{
  "d_model": 160,
  "norm": "rmsnorm",
  "norm_place": "pre",
  "norm_eps": 1e-05,
  "positions": "rope",
  "tie_embeddings": true,
  "parallel_block": false,
  "optimizer": "adam_variant",
  "lr": 0.00151,
  "warmup_steps": 411,
  "batch_tokens": [8192, 16384, 32768],
  "seq_len": 512,
  "steps": 7372
}
Each number is 128 + 24 x the weight over its row's rms, rounded and kept within 0 to 255. Layers, rows and columns count from 0. The size above them is the row's rms in percent of the matrix's.

# layer 7 MLP up, 640x160, rms 0.12, rows 310-391, columns 120-159
size [109 102  97 105 102 118 100 102  94 101 106  90  93 101  92 104 108  97 100  81  92 105 110 109  99  94 104  97 100 100 105 106  91  92  97  95 108 112 103 107 102  81 101  96 105  91 102 101 112 109 113  96 102  86  99  99  99  94  97 105  94  99 108  95  99 109  97 101  98  98  87  88 114  93  99  89 101 103  87  94  96 101]
[[146 130 193 138 119 145  82 164 143 128 115 154 114 132 150 107 146  71 132  80 116 146  78 139  93 128 113 144 160 135 145 161  74 137 134 114 110 175 126 180]
 [108 148 132 132 155  79 120 109 113 128 112  72 139 130 115  74 149 118 139 106  87 161  89 100 144 153 148 146 156 152 135 160 146 118 137 131 136 107 120 112]
 [130 102 117 116 130 132  97 112 116 121 125 130  95 133 101 110 116  98 121  74 140 137 130 121 101 112 147 173 130 128 128 100 155 152 101  95 128  83 137 183]
 [142 127 145 111  87 132 131 109 105 134 150 120 118 100 114  86 100 142 172 125 122  99 116 150 108 122 151 130 132 197 137 125  95 115 156 120 138 114 103 175]
 [140 108 115 122 118 124  77 102 130 168 167 144 143 114  98 137 114 114 108 140 133 104 103 138 114 162 147 144 177 136 147 100 157 100 122 111 135 145 170 172]
 [105 123 137  92 175 132 134 115 113 108 119 125 117 143 120 131 100 112 138 134 138 119 145 129 128 118 147 153 116 172 148 116 156 120  99  82 141 171 119 152]
 [126 153  91 146 157 148 119 124 134 109 149 136 127 120 129 142 139 127 159 136 131 148 126 106 101 144 111 148 132 132 147  94 101  75 144  99 153 149 128 111]
 [115 165  70 132 149 157 104  68 135 107 132 134 120  82 138  96 168 114 105 115 128 121 138 136 138 130 151 136 151 159 142 121 134 120 155 133 146 115 153 103]
 [145 152 126 129 157 135 119 129 110 113  92 127 121 122  97 110 157  87 116  96 152 147  91 116 144 149 161 137 181 171 110 158 115  77 131 126 133  95 141  93]
 [116 117 146  91 127 112 146  95 139 144 129 129  86 114 106 121 104 151 137 108 143 131  99 141 103 143 157 127 132 123 128 126  94 144 140 129 145 115 154 135]
 [123 115 134 123  93  96 117 146 116 109 101 154 118 135 138 157 102 108 153 116  98 143 116 113 154 148 110 135 125 203 148 136 125 105 132 122 103 120 159 120]
 [109 166 112 128 164 123 138 102  85 124 132 147 114 127 140 148 119 123 115 126 107 113 104 110 125 124 151 142 140 115 120 136 133 120 179  99 103 145 149 142]
 [109 126 120  98 119 119  64 118 172 107 144 107 117 122 133 131  83  90 164  98 130 131 104 151 136 130 110 103 112 153 149 101 160  68 175 139 120 162 150 142]
 [175 140 116 151 154 141 110  90 124 121 119 141 134 131  86 145 118 102 163  92 161 126  92  83  80 158 113 159 143 174 119 139 157 113 106 123 152 112 123 161]
 [ 97 107 156 115 100  99  73 159 142 114  90  91 102 169 122 108 133 122 164 128 142 171  88  96 133 119 120  93 165 133 107 120 121 135 139 121 122 122 126 163]
 [160 139 132 101 116 123 140 126 104 158 152 118 121 139 113 154  86 114 174 129 165 146  72 129 156 152 120 133 151 157 140 141  96 121 116 128 138 157 176 119]
 [154 154 126  86  99 102 133 134 101 128 167 116 131 121 108 111 161  83 142 132 110 145 108 141 132 112 109  93  71 135 140 109 150 143 140 139 139 136 154 157]
 [ 93 137 149  50 142 133 144 144 134 135 184 143 150 102 153  94 114 122 120 102 110 134 108 185 171 113 128 150 150 146 127 101 128 103 156 132 143 140 114 100]
 [130 119 108 125 132 137 122 139 176 159 134 141 148 110 119 117 119 165 167 124 113 156 142 153 128 131 144 152 141 181 160 136 124 129 121 115 172 146 122 164]
 [127 133 167 130 114 159 124 121 123 111 135 168 113  77  89 136 135 132 112 135 124 101 130 120 123 155 180 133 148 122 140  97 140 164 116  77 108 115 112 141]
 [154 141 156 158 170 135 140 171 144  85 117 129 114  85 132 151  77 127 132 144 144 104 136 146  95 143 148 170 145 131 134 111 107 154 137 120 107 132 119 135]
 [154 151 156 149 121 132 125 118 113 135 158  84 104 120 106 139 122 117 150 162  99 156  84 101  99 144 106 118 118 115 125 138 121 122 132  97 125 183 154 103]
 [ 97 121 178 121  88 160  89  84 148 105 155 163  74 121 126 123 122 128 139 127 166 148 133 183 109 130 134 128 136 155 137 124  92 118 162 105 124 195 128 128]
 [111 124 138 115 116  75 132 113 138 151 107 126 115 104 127  81 124 129 141 132 114 139 103 137 125 138  99  90 153 105 176 187 135 123 120 131 108 121 134  89]
 [160 167 116 112 150 138 102 159 152 131 157 146  93  99  89 108  78  87 102 133 133 154  67 112 101 102 141 103 106 146 140 122 110 150 124 106 113 143 121  97]
 [136 131 137 126 122 106 135 123 121 105 122 102  94  81 132 143  94 127 138 110 166 159 120 150 136 174 146 130 137 149 128 133  86 137 128 107  88 115 129 113]
 [118  93 124 114 108 157  95 148 114 155 121 107  61  85 145 118 154 129 109 118 120 144 145 142 129 131 121 159 128 121 133 135  95 111 122 106 115 114 133 145]
 [ 83 146 151 131 165  90 128 139 141 143  87  91 149 115 105  98 116 105 129 107 102  91 112 120 116 135 109 126 135 153 150 143 108 107 178 103  86 129 128 138]
 [143 161 137  80 139 126  88 110 123 114 153  88  98 107 134 123 145 114 175 140 125 140  53 123  91 113 109  87 107 144 139 144 129  83 180  90 145 125 142 138]
 [127 131  83 151 184 126 128 108 158 100 142 160 148  57 136 118 127 119 136 145 101 159 159 118 141 143 173 161 134 150 111 109 145 156 120 127  88 133 153 100]
 [129 129 141 116 164  83 126 162 152 165 146 128 142 133  71 155 111 116 158 137 147 140 125 138 150 185 135 143 110 133 116 156 115 108 101 107 125 136 164 133]
 [131 147 118 146 107 148 136 118 134  77 124 126 128  96  99 138 105 104 152 138 105 113 134 133 124 111 152 109 147 116 144 123 128 144 137 156  96  75 112  99]
 [152 100 134 143  91 125 148 124 124 140 176 126 126 138 133 144 134 118 141 126 123 131 150 112 106 106 141 117 172 170 103 117 134 121 173 141  93 135 127 167]
 [132 158 168 100  81 124 108 108  98 134 132 125 129 126 101 136  83 107 155  84 125 197  85 130 126 153  93 129 153 125 138 147 147 103 140 115 125 131 120 128]
 [118 211 151 122  98 127 132 127 118 139 153 142 127 117 107 148 141 102 148 136 120 145  91 152 110 127 129 136 148 129 136 138 138 136 108 128  93 157 130 124]
 [ 83 116 125 128 128 108 148 189 168 175 158 123 118 132 108 108 120 153 145  98 138 150 100 140 147 129 143 123 133 124 136 162 105 114 104 121 154 108  98 150]
 [128 125 199 127 113 137 159 152 129 112 148 115  87  91 161 134 141 104 126 152 105 158 121 134 151 111 139 120 107 169 137  87  80 138 175 127  63 131 152 124]
 [ 89 166 147 120 111 112 110 129 149 161 150  97 110 140 123 158 141 140 128 124 155 172  92 149 133 125 175 139 150 131 128  97  84 130 158 106  92 132 113 172]
 [125 137 122 145 155 112 131 126 131 147 117  88 144 139 121 112 108 113 109 142 133 109 146 144 120 132 167 174 124 115 138 112 118 157 119 111 108 129 137 120]
 [149 102 127 123 182 160 139 140 154 125 159 139 134 142 119 129 141 145 121 101 159 101 188 124 120 124 107 101 184 142 108  87 121 125 121  73 107 135 144 157]
 [143 156 153 126 164 137 156 136 131 116 117 117 117 153 102 111 113 117 132  95 165 154 109 155 113 187 139 127 170 122 126  95 154 166 129 117 130 118 150 120]
 [126 145 202 147 161 154 149 159 114 162 125 131  88 115 137 130 115 140 161 147 181 113 120  99 158 141 188 143 139 124 127 169 122  99 125 134 132 102 123  78]
 [105 141 112  83 142  92 132 113 127 167 187  84  99 122 146 119 114 101 134 115 145 157 100 116 129  92 121 113 110 145 173 110 110  62 126 153 113 152 102 115]
 [ 90 183 167 128 149 171 158 130 128 168 157 125  52 107 132 115 140 121  94  95 124 127 104 108 124  95 145 150 160 162 125 138 118 123 180  93 134 121 129 121]
 [118 154 109 131 169 100 138 129 120 158 137 103 161  98 154 159 132 115 166 115 139 112  87 147 106 184 145 156 140 130 136 112 153 149 174  81 103 142 186 111]
 [103 170 146 132 115  76 123 174 135 214 135 104 151 103  72 114 115 143 142 146 115 139  95 136 111 131 171 159 131 104 166 111 178 144 131 120 120 112 152 166]
 [124 106 114 134 122 148 133 120 137 145 147 114 135 118 117  91 150 148 101 116 127 130 112 107 141 111 138 150 126 152 181 122 124 131 145 121 107 118 154 124]
 [176 111 136 129 181 134 144 143 126 139 164 121  94 165  92 118 102 109 158 147 163 126 161 110 156 117 159 123 162 117 135 120  98 135 136 110 142 121 146 110]
 [126 108 137  96 138 144 114 124 143 141 144 129  97 100 150 114 151 103 119 122 165 143 124  97 122 137 106 129 178 185 147 131 158  74 138  96 127 170 121 177]
 [ 86 149 108  77 127 146  98  75 128 140 124 150 113 146 152 126 157 135 119 114 123 117 151 124 140 117 140 141 131 148 186  98 114 108 189 104 136 160 144 143]
 [ 89 107 137 137 161 125 142  72 140 106 149  89 138 135 121 109 110 129 137  96 103 121 117 126 127 114 137 154 174 133 124  90 140 140 105  90 101 124 157 161]
 [157 100 114 123 165  86 120 147 106  84 124  93 121 109 158 123 149 111 159  92 101 136 115  78 138 102 107 141 133 193 114 119  98 129 175 137 140 159 130 176]
 [115 129 135 120 159 112 132 101  99 134 150 113 150 124 104  93 163 110 183 106 142 136  83 148 131 133 140 177 144 131 131 137  95 140 166 101  69 139 118 118]
 [ 84 142 127  70 143 115 138 140 130 124 124 134 123 106 107 138  69 128 157  97 112 101  63 188 122 101 121 171  91 156 159  98 101 112 101 106 142 112 112 113]
 [117  92 142 113 116 127  86 135 121 120 173 144 106  96 154 123 151 127 134  68 125 136 107 147 140 135 188 147 135 151 124 120 108 149 110 126 153 151 139 148]
 [ 82 120 138 134 113  84 167 112 152 118 124 139 150 140 108 153  99  82 122 130 173 167 108 122 135 126 128 118 167 134 117 127 112 114 148 132 101 141 110 167]
 [113 120 116 144 129 103 130 147  63 140 151 139 137 121 143 102 109 131 147 120 118  89  93 111 148 106  97 111 188 119 145  63 142 110 139 124 116  99 129 140]
 [176 109 117 111 165 114 117 146 171 130 128  84 124 117 102 111  86 129 167 128  99 127 149 107  84 163 155 104 154 163 132 130  97 146 121 109 146 167 135 148]
 [126 114 176 126 180 136 131 115 113 103 127 101 121 125 103  89 115 131 125 110 133 130 140 147  99  88 157 155 152 126 134 124 114 145 156 126 101 139  95 153]
 [155 143 120 129 164 138 129  85 138 168 167 143 152 125 100 107 127 102 147 141 131 120  97 107 106 125 118  99 131 152 127 137 144 122 156 122 110 130 162  84]
 [152 159  93  76 121 120 164 123 140 136 103 124 136 134 114 102 126  90 159 143 159 148 130 118 126 127 188 134 135 152 106 124  88 125 169 117 111 131 161 128]
 [105 108 133 128 142 127 100 133 118 141 121  89 105 137 123 131 144 123 123  98 148 119 150 120 144 142 145 116 142 143 140 166 141 101 135 104 136 151 116 137]
 [142 134 147 132 133  96 115 110 129 111 135 162  91 121 122  80 131 128 138 100  96 131 103 130 103  99 125  86 122 142 161 115  78 154 174 107 101 104 138 160]
 [132 118 112 158 180 149 115 126 199 113 146 149 122 131  80 108  84 112 144 129 122 164 139  89  76 163 135 162 111 107 143 160 158 147 111 143 141 171 126 166]
 [125 110 113 152 170 122 111  76 128  94 194 121 156  68 121 123 126 118 139 130 112 133 132 130 131 135 156 188 100 123 146 132 133 130 122 108 109 116 143 115]
 [104 164 115 129 117  91 152 132 162 161 142 174 126  86 118  93 120 122 127 132 156 139 124 131 137 120 151 146 152 139 131 122 120  78 123 146  89 139 111 117]
 [123 145 143 135 105 129 129 130 178 136 123 153 139  74 105 156 115 111 133 158  79 171  79 105  94  79 130  94 125 132 129 125 119 136 152 138 123 149 117 145]
 [115  93 176 133  94 136 144 158 137 134 166 179 135 125 115 126 103 106 112  79 101 168  99 119 118 121 154  81 161 104 130 151 120 136 133 142 140 129 141 138]
 [ 98 143 115 137 159  76 138 111 125 164 126 123 116 116 137 125 111 119  83 134 155 164 145 110 139  54 124 129 120 137 140 149 129 141  96 124  74 147 155 150]
 [120 141 120  92 139  95 132 108 118 119 134 154 115 121  87  60  92 142 121  78 140 108 129 149 142 143 129 111 143 152 137 123 125 138 127 140  87 146 107 127]
 [152 148 108 130 147 115  96  97 140 135 146 141 153  94  99 136 143 176 110 119 162 108  91 104  82 115 185 128 110 129 119 131 126 127 118 124 114 186 147 154]
 [126 132 121 149 135 129 114 140 147 104 133 111  76 130 133  71 152  87 124  77 160 144 103 125 148 157 121 129 152 103 135 118 114 134 128 128 129  88 115 102]
 [ 94 169 115 127 109 102 106 154 105 129 169 114 125 111 113 122 107  74 167 123 121 175 103 174 114 112 120 142  97 140 122 130 145 111 172 141 115 162 117 164]
 [131 127  96 141 117  98 110 167 124 120 179 127 143 109 111  71 136 115 114  82 129  81 148 135 155 151 150 151 140 163 132 154 146 164 136 149 135 129 130  90]
 [121 137 143 128 125 107 102 113 114 159 109 122 135 135 107 146 160  90 157  80 115 137  95 163 121 154 125  87 128 152 129  98 143  71 157 107  93 115 114 128]
 [139 160 146  19 125 100 106 132 125  98 142  93 160 147 122 146 129  90 122  71 121 158  80  96 149 147 153 136 173 141 135 124 123 150 115 133  85 129 152 155]
 [131 126 152 159 122  97  84 104 123 133 158 106 111 127 128 130 129 104 133 113 118 125 104 110 139 149 138 113 121 176 130  67 135 102 129  92 136 148 107 139]
 [130 140 115  61 139  86 106 153 121 157 137 116 142 135 130 135 103 139 156  88 145 130 128 147 135 146 117 150 134 133 151  63 145 151 108 130 121 134 147 118]
 [136 125 136 132 152 131 102 131 175 144 108  91  87 175 117 106  81 128  83 116 211 114 166 147  98 184 133 147  88 122 167 106 124 135 103  93 118 160 140 133]
 [114 111 133 145 146  99 151 141 134 121 136 143 127 113  78 110  41  96 121 124 139 118 132 148 147 141 159 143 169 108 141 135 173 128 157 135 112 134 137 112]
 [119 105 135 144 128  99 146 115 128 131 152 142 115 123 115  96 170 143 141 154 100 122 116 107 106 161 150 103 146 130 123 106 153 129 168 135  69 122 158  98]
 [134 158 122 124 131 131 128 117 171 169 133 176  86 107  94 106  79 138 183 146 117 142 111 117  96 138 143  86 140 158 127 114 109 125 125 120 141 126 120 119]]
# layer 7 MLP down (transposed), 640x160, rms 0.113, rows 310-390, columns 120-159
size [107 106  96 101  95 115 105  98  96 100 100  89  89 101  82 105 115 107 103  84  92 105 112 119 105  89 100 103 101  97 103 102  93  90  88 101 124 107 102 110  99  84  99  91 100  92  97 109 108 109 107  92 106  90 101  92  98  97 102 113  93 102 109  90  96 101  90  98  96  96  89  87 111  98  95  89 100 101  92  94  96]
[[136 107  81 103  75 122 119 156 143 118 124 150  94 135 131 122 154 146 176 136 147 131  95  87 131 130 148  81 163 113 163 138 161  90 147 132 126 104 107 110]
 [124 128 103 115  69 125 131 157 138 109 155 115 127 123 123 178 103 138 125 146 124 114  86 172 142 125  97 120 152 154 131 111 135 132 118 111 133 132 139 100]
 [142  98 101 142 120 123 133 144 115 116 121 118 169 146 134 110 111 127 129 139 128 115 125 125 113 151 144 138 143 110 113 120 130  86 109 163 148 127 126 162]
 [127 100 137 176 103 115 119 122 135 123 124 140 130  74 114 116 146  93 150 137 114 137 128 151  97 132  97  68 100 115 106  74 110 124 151 107 126 139  99 160]
 [126 117  99 109 112 116 146 184  69 130 160 127 122 163 147 113 136 114  95 126 147  96 118 132 121 117 133 116  66 127  98 138 121 154 131  92  91 134 110 110]
 [105  76 146 138 150 130 155 119 132 163 115 129 154 151 133 116  84 113  80 129 173  96 137 148  96 131 104 154 139 138 123 109 145 123 106 141 109 130  84 110]
 [163  92 145 136 110 163 120 149 139 133  98 121 109 136 153 158 143 107 110 164 107 113 124 121 121  77 121 168  88 116 112 119  98  86  93 174 133 130  82 156]
 [109  77 124 129 110  87 108  97  99 123 116 121 129 125 123 166  76 148 128 124 135 160 132  96 112 124 150 164 153 118  97 135 118 108 123 122 114 137 164 122]
 [119 141 163 100 114 116  86 158 116 120 134 127  99 143 158 147 119 113 112 122 115 152 134 140 124 149 122 152 116 149  65 127  84 119 137 128 102 132  48 160]
 [130 138 135 150 117 133 111 106 124 163 123 114 129 149 135 120 108 177  86 102 190 148  99 148 143 136 104 113 176 150 158 117 153 179 121 164 160 174 152 127]
 [111 138  93 142 123 167 128 124 115 149 124 104 133  95 124 135 105 186 130 109 158 169 105 110 151 139 133 132 110 139 137 176 115 108 157 125 124 111  96 108]
 [ 95 118 146 160 122 104 116 107 146 153 104 144 135 164 138 115 138 128 131 129 115 123 116 131 115  92  69 130 135  83 147 178 102 118  85 147  96  75 119 105]
 [136  71 136  93 151 120 134 148 113 113 116  85 119 143 104 101 151 125 122 117 100 116 102 168 171 110  98 107 189 129 124 163  99 166 102 118 167 123  92 122]
 [120 155  96 122 110 121 154 170 105 110 159 118 100 118 130  94 148 157 159 112 157 142 150 133 114 104  85  85 155 146 188 139 136 109 121 137 131 108 178 125]
 [157 139 151 146 103 148 144 104 120 155 124 140 108 130 134 122 114 111 113 145 100 104 171 182 103 117 105 142 150 180  97  95 134 131 132 111 116 148 128 129]
 [121 116 133 137 127 122  90 154  80 123 107 133 109 162 149 120  93 147 117  99 127 122 133 190 139 114 131 163 144 175 150 119 161 175 126 107 128  98 172 132]
 [116 122 133 104  99 141 130 161 121 133 114 127 153 138 127 123 146 124 112 125 129 149 130 167 131 110 115 107 132 150  38 124 105 151 139 137 172 149 130 150]
 [125 123 144 162 116 155 147  97 110 108 130 139  99 126 129 156 116 101 108 110 127 130 100  32  76 129  90  95 101 142  96 135 115 112 123 119 136 155 107 112]
 [137  96 102 162 111 157 106 140  99 122 139 167 144 129 117 148 160 131 131 180 147 126 119 159 100 110 157 166 119 141 120 141 132 140 117 123 122 112 145 135]
 [124 113 109  97  99  99 146 156  85 131 118 107 122 166 134 134 106 173 129 134 117 136 155 135 116  98 135 129 175 147 188 145 110 114 120 121 114 137 128 130]
 [140 108 106 162  67 130 116 130 102  93 122 113 121 112 141 126 108 150 131 144 119 184 145  96 126 158  87 147  88 134 206 162 104 132 134 139  87 114  96 109]
 [130  97  98 117 132 127 107 110 171 183 126 113 103 164 118 102 131 140 175 152 147 142  98  80 109 142 145 173 135 162  96 167 191 121 148 153 139  99 127 148]
 [139 125 124 162  94 129 147 167 134 136 118 108 167 140 154  90 156 164 126 102 128 147  91 111 120  85 124 106 139 139 152 126 110 120  90 163  94 105 127 141]
 [137 182 159 114 124 156 109 136 157 113 123 118 113 141 137 169 148 144 150 145 122 158 137 142 164 105  68 103 110 168  55 167 122 126 150 165 143 115 156  85]
 [123 129 161 125 139 117 113 122 136  85  91 111 133 170 155 152 151 105 105 118 104 144 151 114 111 145 120 141  95 129  90 160 142 117 144 156  84 116 125 115]
 [102  98 148 110 111  77 112 121 126 154 101 154 170 159 134 153 138 135  98 115 102 104 130 193  83 109 111 175  77 121 128 136  84  82 117 119 114 157 175 121]
 [149 117 173 114 153 134 133 139 161 174 123 148 137 131 116 150  97 156  97 122 126 129 126  98 130  86 111 109 194 146 123 135 165 125  53 150 144 134 139 128]
 [114  92 150 126 152 150 153 105 119  93 165 190 139 133 139 131 153 113  97 153 126 105 108 108 109 136 127  76 101 119 128 133 129 156  92 111 153 128  84 130]
 [ 98 138  95 147 112 158 113 130 155 103 149 140 114 142 145 128  97 115 117 115 145 134 175  69 116 132 108 109 137  90 149 163 126 100 126  89 160 121  80 137]
 [131 123 140 125 123 141  74 145 106 149 120 101 128 150 113 110 142 112 122  97 115 115 128 175 124  93 123  96 144 143  64 140 118 121 121 145 128 124 102 159]
 [106 104 107 152 157 131 109 128 138 109 132  99 126 140 136 170 125 142 102 140 113 107 137 105 100 134 151 105 131 114 139 132 152 166 103 143 161 133 149 112]
 [135 134 127 154 103 106 151  91 162 152 160 152 111 178 101 126 185 132 147 105 133 159 115 101  72 109 132 142 142 114  95 155 101 143 162 150 143 139 109 134]
 [136 133 113 116 147 135 129 106 120 112  88 160 136 130 134 144 150 123  95 102 130 125  81 140 133 120  99 100  74 140  37  80 136 129 141 108 106 127 106 150]
 [134 140 162  95 122 130 145 107 120 143 120 118 151 109 138 130 183 144 133 135 162 101 137 197 113 114 151 146 110 130 130 123 154 162 133 158  73 152 155 106]
 [157  87 115  97 128 122 129 135 123 115 116  98 108 168 152  81 106 151 113 122 131 126 167 125 113 128 100 117 156 136  85 162 120 124 154 123 142 145 109 146]
 [147 167 128 183  99 127 110 123 118 135 102 157 120 126 125 141 112 127  93 129 128 107 144 107 139 108 102 145 128 143 181 146 175 175  91 165 122 148 123 140]
 [158 161 144 122 138 128 168 125 170  97 160 143  63 159 138 149 114 117 142  94 120 112 141 137 168  84 112  74 129 103 173 113 128 126 143 110 149 115 147 112]
 [160 142 141 186 130 189 126 140 154 155 108 140 119 136 102 181 108  76 107 157 126 136 104 167 122 111 102 133 193 127  90 163 127 102 124 100 163 152 140 127]
 [ 91 120 126 186 144 142 168 134 116 112 130 115 113 138 122 125 132 136 136 102 125 153 125 134 136 162 136 104 107 123 104 156 113 133 122 107 153  98 134 140]
 [151 137 222 112 150 138  73 134 142 125 133 124 115 125 102  88 139 115 112 156 133  87 152 135  98  90 144  94  98 125 122 155 115 161 142 111 129 123 109 135]
 [107 130 120 123 106 119  96 163 104 157 166 158 123 109 171 141 152 151 147 136  98 105 157 113  96  92 104 143 104 129 148 107 138 101 121 127 140 143 132 133]
 [109  89  70  97  72 102 107 114 130 119 107 146 132 127 113 143 124 136 134 110  97 131 188 157  97 125  97 106 180 131 134 112 116 127 141 104 148 131  93 155]
 [137 144 151 117 139 118 127 113 129 133 109 148 136 139 141 112 141 119  96 133 142 137 116 125 129 107 122 139 112  83 160 142 142 112 130 166  56 135 143 138]
 [166 164  96 103 135 179  93 134 136 106  86 164 140 112  62 180 105 154 114 126 109 205 166 130 132 140 125  90 118 120  86 153 140 125  98 135 127 163 122 126]
 [ 98 137 153 133 123 196 136 102 150 122 159 150 163 106 135 133 145 145 131 124 159 140 111 168  98  84 175 132 107 128 159 130 128 129 103 189 144 160 152 148]
 [145 136  91 104  96 113 106 162 170 132 146 106 108 109 163 154 129 123 153 115 100 141 156 125 144 165 115  88 160 114 140 150  94 129  99 102 172 127 122 107]
 [138  96 141 115  91 187 107 130 114 158 215 122 143 106 174 124 136 108 142 160 117 116 114 166 143 113 108 115 143 147 123 112 138 101 104 111 104 125 125 142]
 [124 148 158 154 121 156  94 153 119 162 104 130  74 135  95 122 154 132 141  65 148 144 176 116 137 164 133  89  81 124 127 101 127 124 161 112 112 102  81 158]
 [133 158  92 112 171 125 136  70 147 143 143 107 129 140 109 133  95 126 132 159 152 112 137 150 147 139 114 164 123 133 153  94 124 116 147 124 154 122 137 109]
 [145  87 104 152  93 140 118 128 136 105 137 116 112 142  98 157 131 143 124 115 109 103 127 109  89 139 121 158 155 114  69 132 130  75  87 154 133 109 115 133]
 [111 109 131 107 103 181 128 152 102 115 122 112 120 119 136 134 123 108  64 138  98 128  95 114 138 169 119 113 129 136 110  93 155 104 164 154  93 133 125 109]
 [131 143  96 155 160 116 140 125  96 128 150 130 125 137 135 112 129 116 147 128 146 143 155 129 106 153 127 132 141 117 120 140 141 113 121 141 158 134 114 123]
 [142 112 128 134 146 127 119 102  85 155 107 124 141 123 151 100  72 107 122 142 133 127 116 153 177 107 116 164  95 110 193 135 144 101 130 165 102 152 136 124]
 [133 146  96 106  97 129 114 156 109  94  81 103 126 118 132 103 128 147 137 132 148 151 171 137 112 144 102 145 112 101 148 102  80 150 118 132 113 177 121 166]
 [131 119 132 108 116 150 130 150  81 152 126 130 129 121  71 148 106 119 127 145  77  98 140  72 124 132  92 104 113 138  90 136 117 121 114 128 138 107 133 187]
 [109 125 139 147  97 148  99 102 112 103 140 130 160 125 145 139 112  73 148 135 160 129 155  84 102 119 118 147  99 147  90 106 117 159 155 175 133 165 127 117]
 [155 156 170 150 167 131  81 124 124 125 119 110 115 130 131 118 136 147 118  97 128 163 126  54 111 128 172 158 104 125  64 108  99 136 134 129 116 123 175 161]
 [121 132 156 139 148 131 124 152 103 153 134  96 102 134 132 158 148 100  98 138 135  78 131 151 165 103  91 124 118  92 119  68 132 129 130 126 117 111  95 120]
 [ 97 153 154 147 128 136 115 134 139 116 136 150 124 117 112  82 162  97 122 116 107 103 133  92 102 125 116 107 131 105 146 111 133  99 134 156 153  70  89 118]
 [128 133 126 131 136 117 169 116 120 131 113 153 146 159 179 123  98 168 110 141 135 156 150  98 132 132 132 153 130 136 116 108 145 140 131 138  64 133 164 118]
 [152 132 167 157 107 130 108 109 126 115 152 116  93 125 111  86 131 121 143 137 119 110  98 123 138 113 141  98 124  79 136 110 160 106 134 159 155 150 165 119]
 [106 143 134 105 104  78 122 104 132 129 120 135 152 148 142 139  90 182 108 127 134 127  96 149 108 103 116 147 102 119 112 121 109 134 134 143 123 119 151 154]
 [111 127 125 114 119 155 142 131 116 137 106 140 106  97 123 142 159 119  84 143 181 131 113 107  92 140 156  71 169 161 159 126 145 107 132 101 141 153  50 137]
 [118 129  75 115 114 160 128 148 145  96 163 141 168 126 146 136 151 145 157 152 138  97 155 125 131 140 122 152 154  84 116  99 150  92 119 141 183 149 142  97]
 [122 157 109 112  81 104 192 107 124 167  85 139 120 138 148 134 155 138  86 152 112 122 140  99 130  96 163  61 141 167 115 120 122 148 133 157 114 121  97 120]
 [143  92 115  63  94 123 151 111 118 100 124 149 152  96 165 167 122 141 151 142 138 158 158 110 111 139 106 122 166 126  59 126 145 116 133 131 131 162 150 166]
 [143 130 120 148 163 117 135 103 102 113 114 128 139 159  98  99 127 105 111 137 174  81 154 113 149 158 116 155  82  94 125 136 181 110 105 152 109 121 142 107]
 [135 129 160 106 118 101 118 107 116 140 116 166 155 124 139 153 115 137 126 139 177 152 134 137  89 118 125 145 109 130  87 139 144  79 113 137 119 147 143 144]
 [156 121 116  99  69 139 101 141 154  95 121 138 155 145  90  99 156 156 129 114 145  97 140 171 122 145 133 108 137 128 122 131 117 146 146 126 118  97 121 107]
 [136 161 141 108 142 145 142 138  97 106 123 143 123 132 144 144 133 138  90 154 109 125 126 136 131 144 143 172 158 114 150 145 191 117 117 137 152  66 128 140]
 [ 93 114 139 135 180 143 156 179 122 154 128 168 147 131 134 141 140 115 131 123 142 124 121 148 155 124 123 125 134 176 119  90 112 122 130 128 134 143  90 113]
 [119  78 135 125 135 155 136 133  92 130  97 132 189 129 123 106 116 167 167 158 143 129 121 111 113 121 141 150 112 118 126 166 144  91 138 117 134 147 133 167]
 [107 141 133 114 133 150 106 119 103 144 122 148 156 136 122 128 150 118 147 151 126 146 141 167  83 134 144 139 116 115  47 122 119 143 163 125 127 131 137 164]
 [151 106 165 139 105 115 128 136 117 167  78 133 135 144 102 149 148 143 128 122 148 155 120  98 154 100  71 100 123 132 115 114 147 156 142 109 150 121  94 121]
 [121 144 136  72 144 100 151 131 103 149 144 145 116 116 123  89 129 104 110 166 146 100 122 155 105 152 147 138  94 150 120 128 129 107 130 119 144 104 155  90]
 [131 100 150 147 119 116 133  98 174 182 100 112 103 181 147 142 166 162 141 146 124 101 149 106 101 124 125 120 143 132 129 164 100 121 113  94 135  97 136 108]
 [110  82 124 139 121 153 133 153 123 132 129 112 149  93 129 109 132 122 146 145 100 135 124 103  86 125 128 134  96 138 162 159 123 105 150 133 141  91 127 151]
 [172 146  94 148  94 163 118 149 123 185 118 147 145 122 126 104 156 157 118 135 109 127 158 155 112 122 105 145 134 149 108 120 141 141 117 140 145 134 114 158]
 [150 103 127 159 125 114 174 103 131 156  86 141 167 119 135  87 152 134 130 140  67 132 131 154 140 103  68  76 118 122 144 154 132 152 142 113 127 100  99 121]
 [ 81 122 131 142 128 134  95 120 159  99 106 121  82 126 187 118 125 182 151 106 137 119 109 150 112 148 146 134 146  63 118 166 105 134 161 129  96 116 118 100]
 [136 106 147 157 104  99  94 130 115 140 142 126 116 133 127 118 128 149 112 115 142 119 140 126 128 143 124 147  91 129 136 132 138 124 128 113 134 120 116 119]]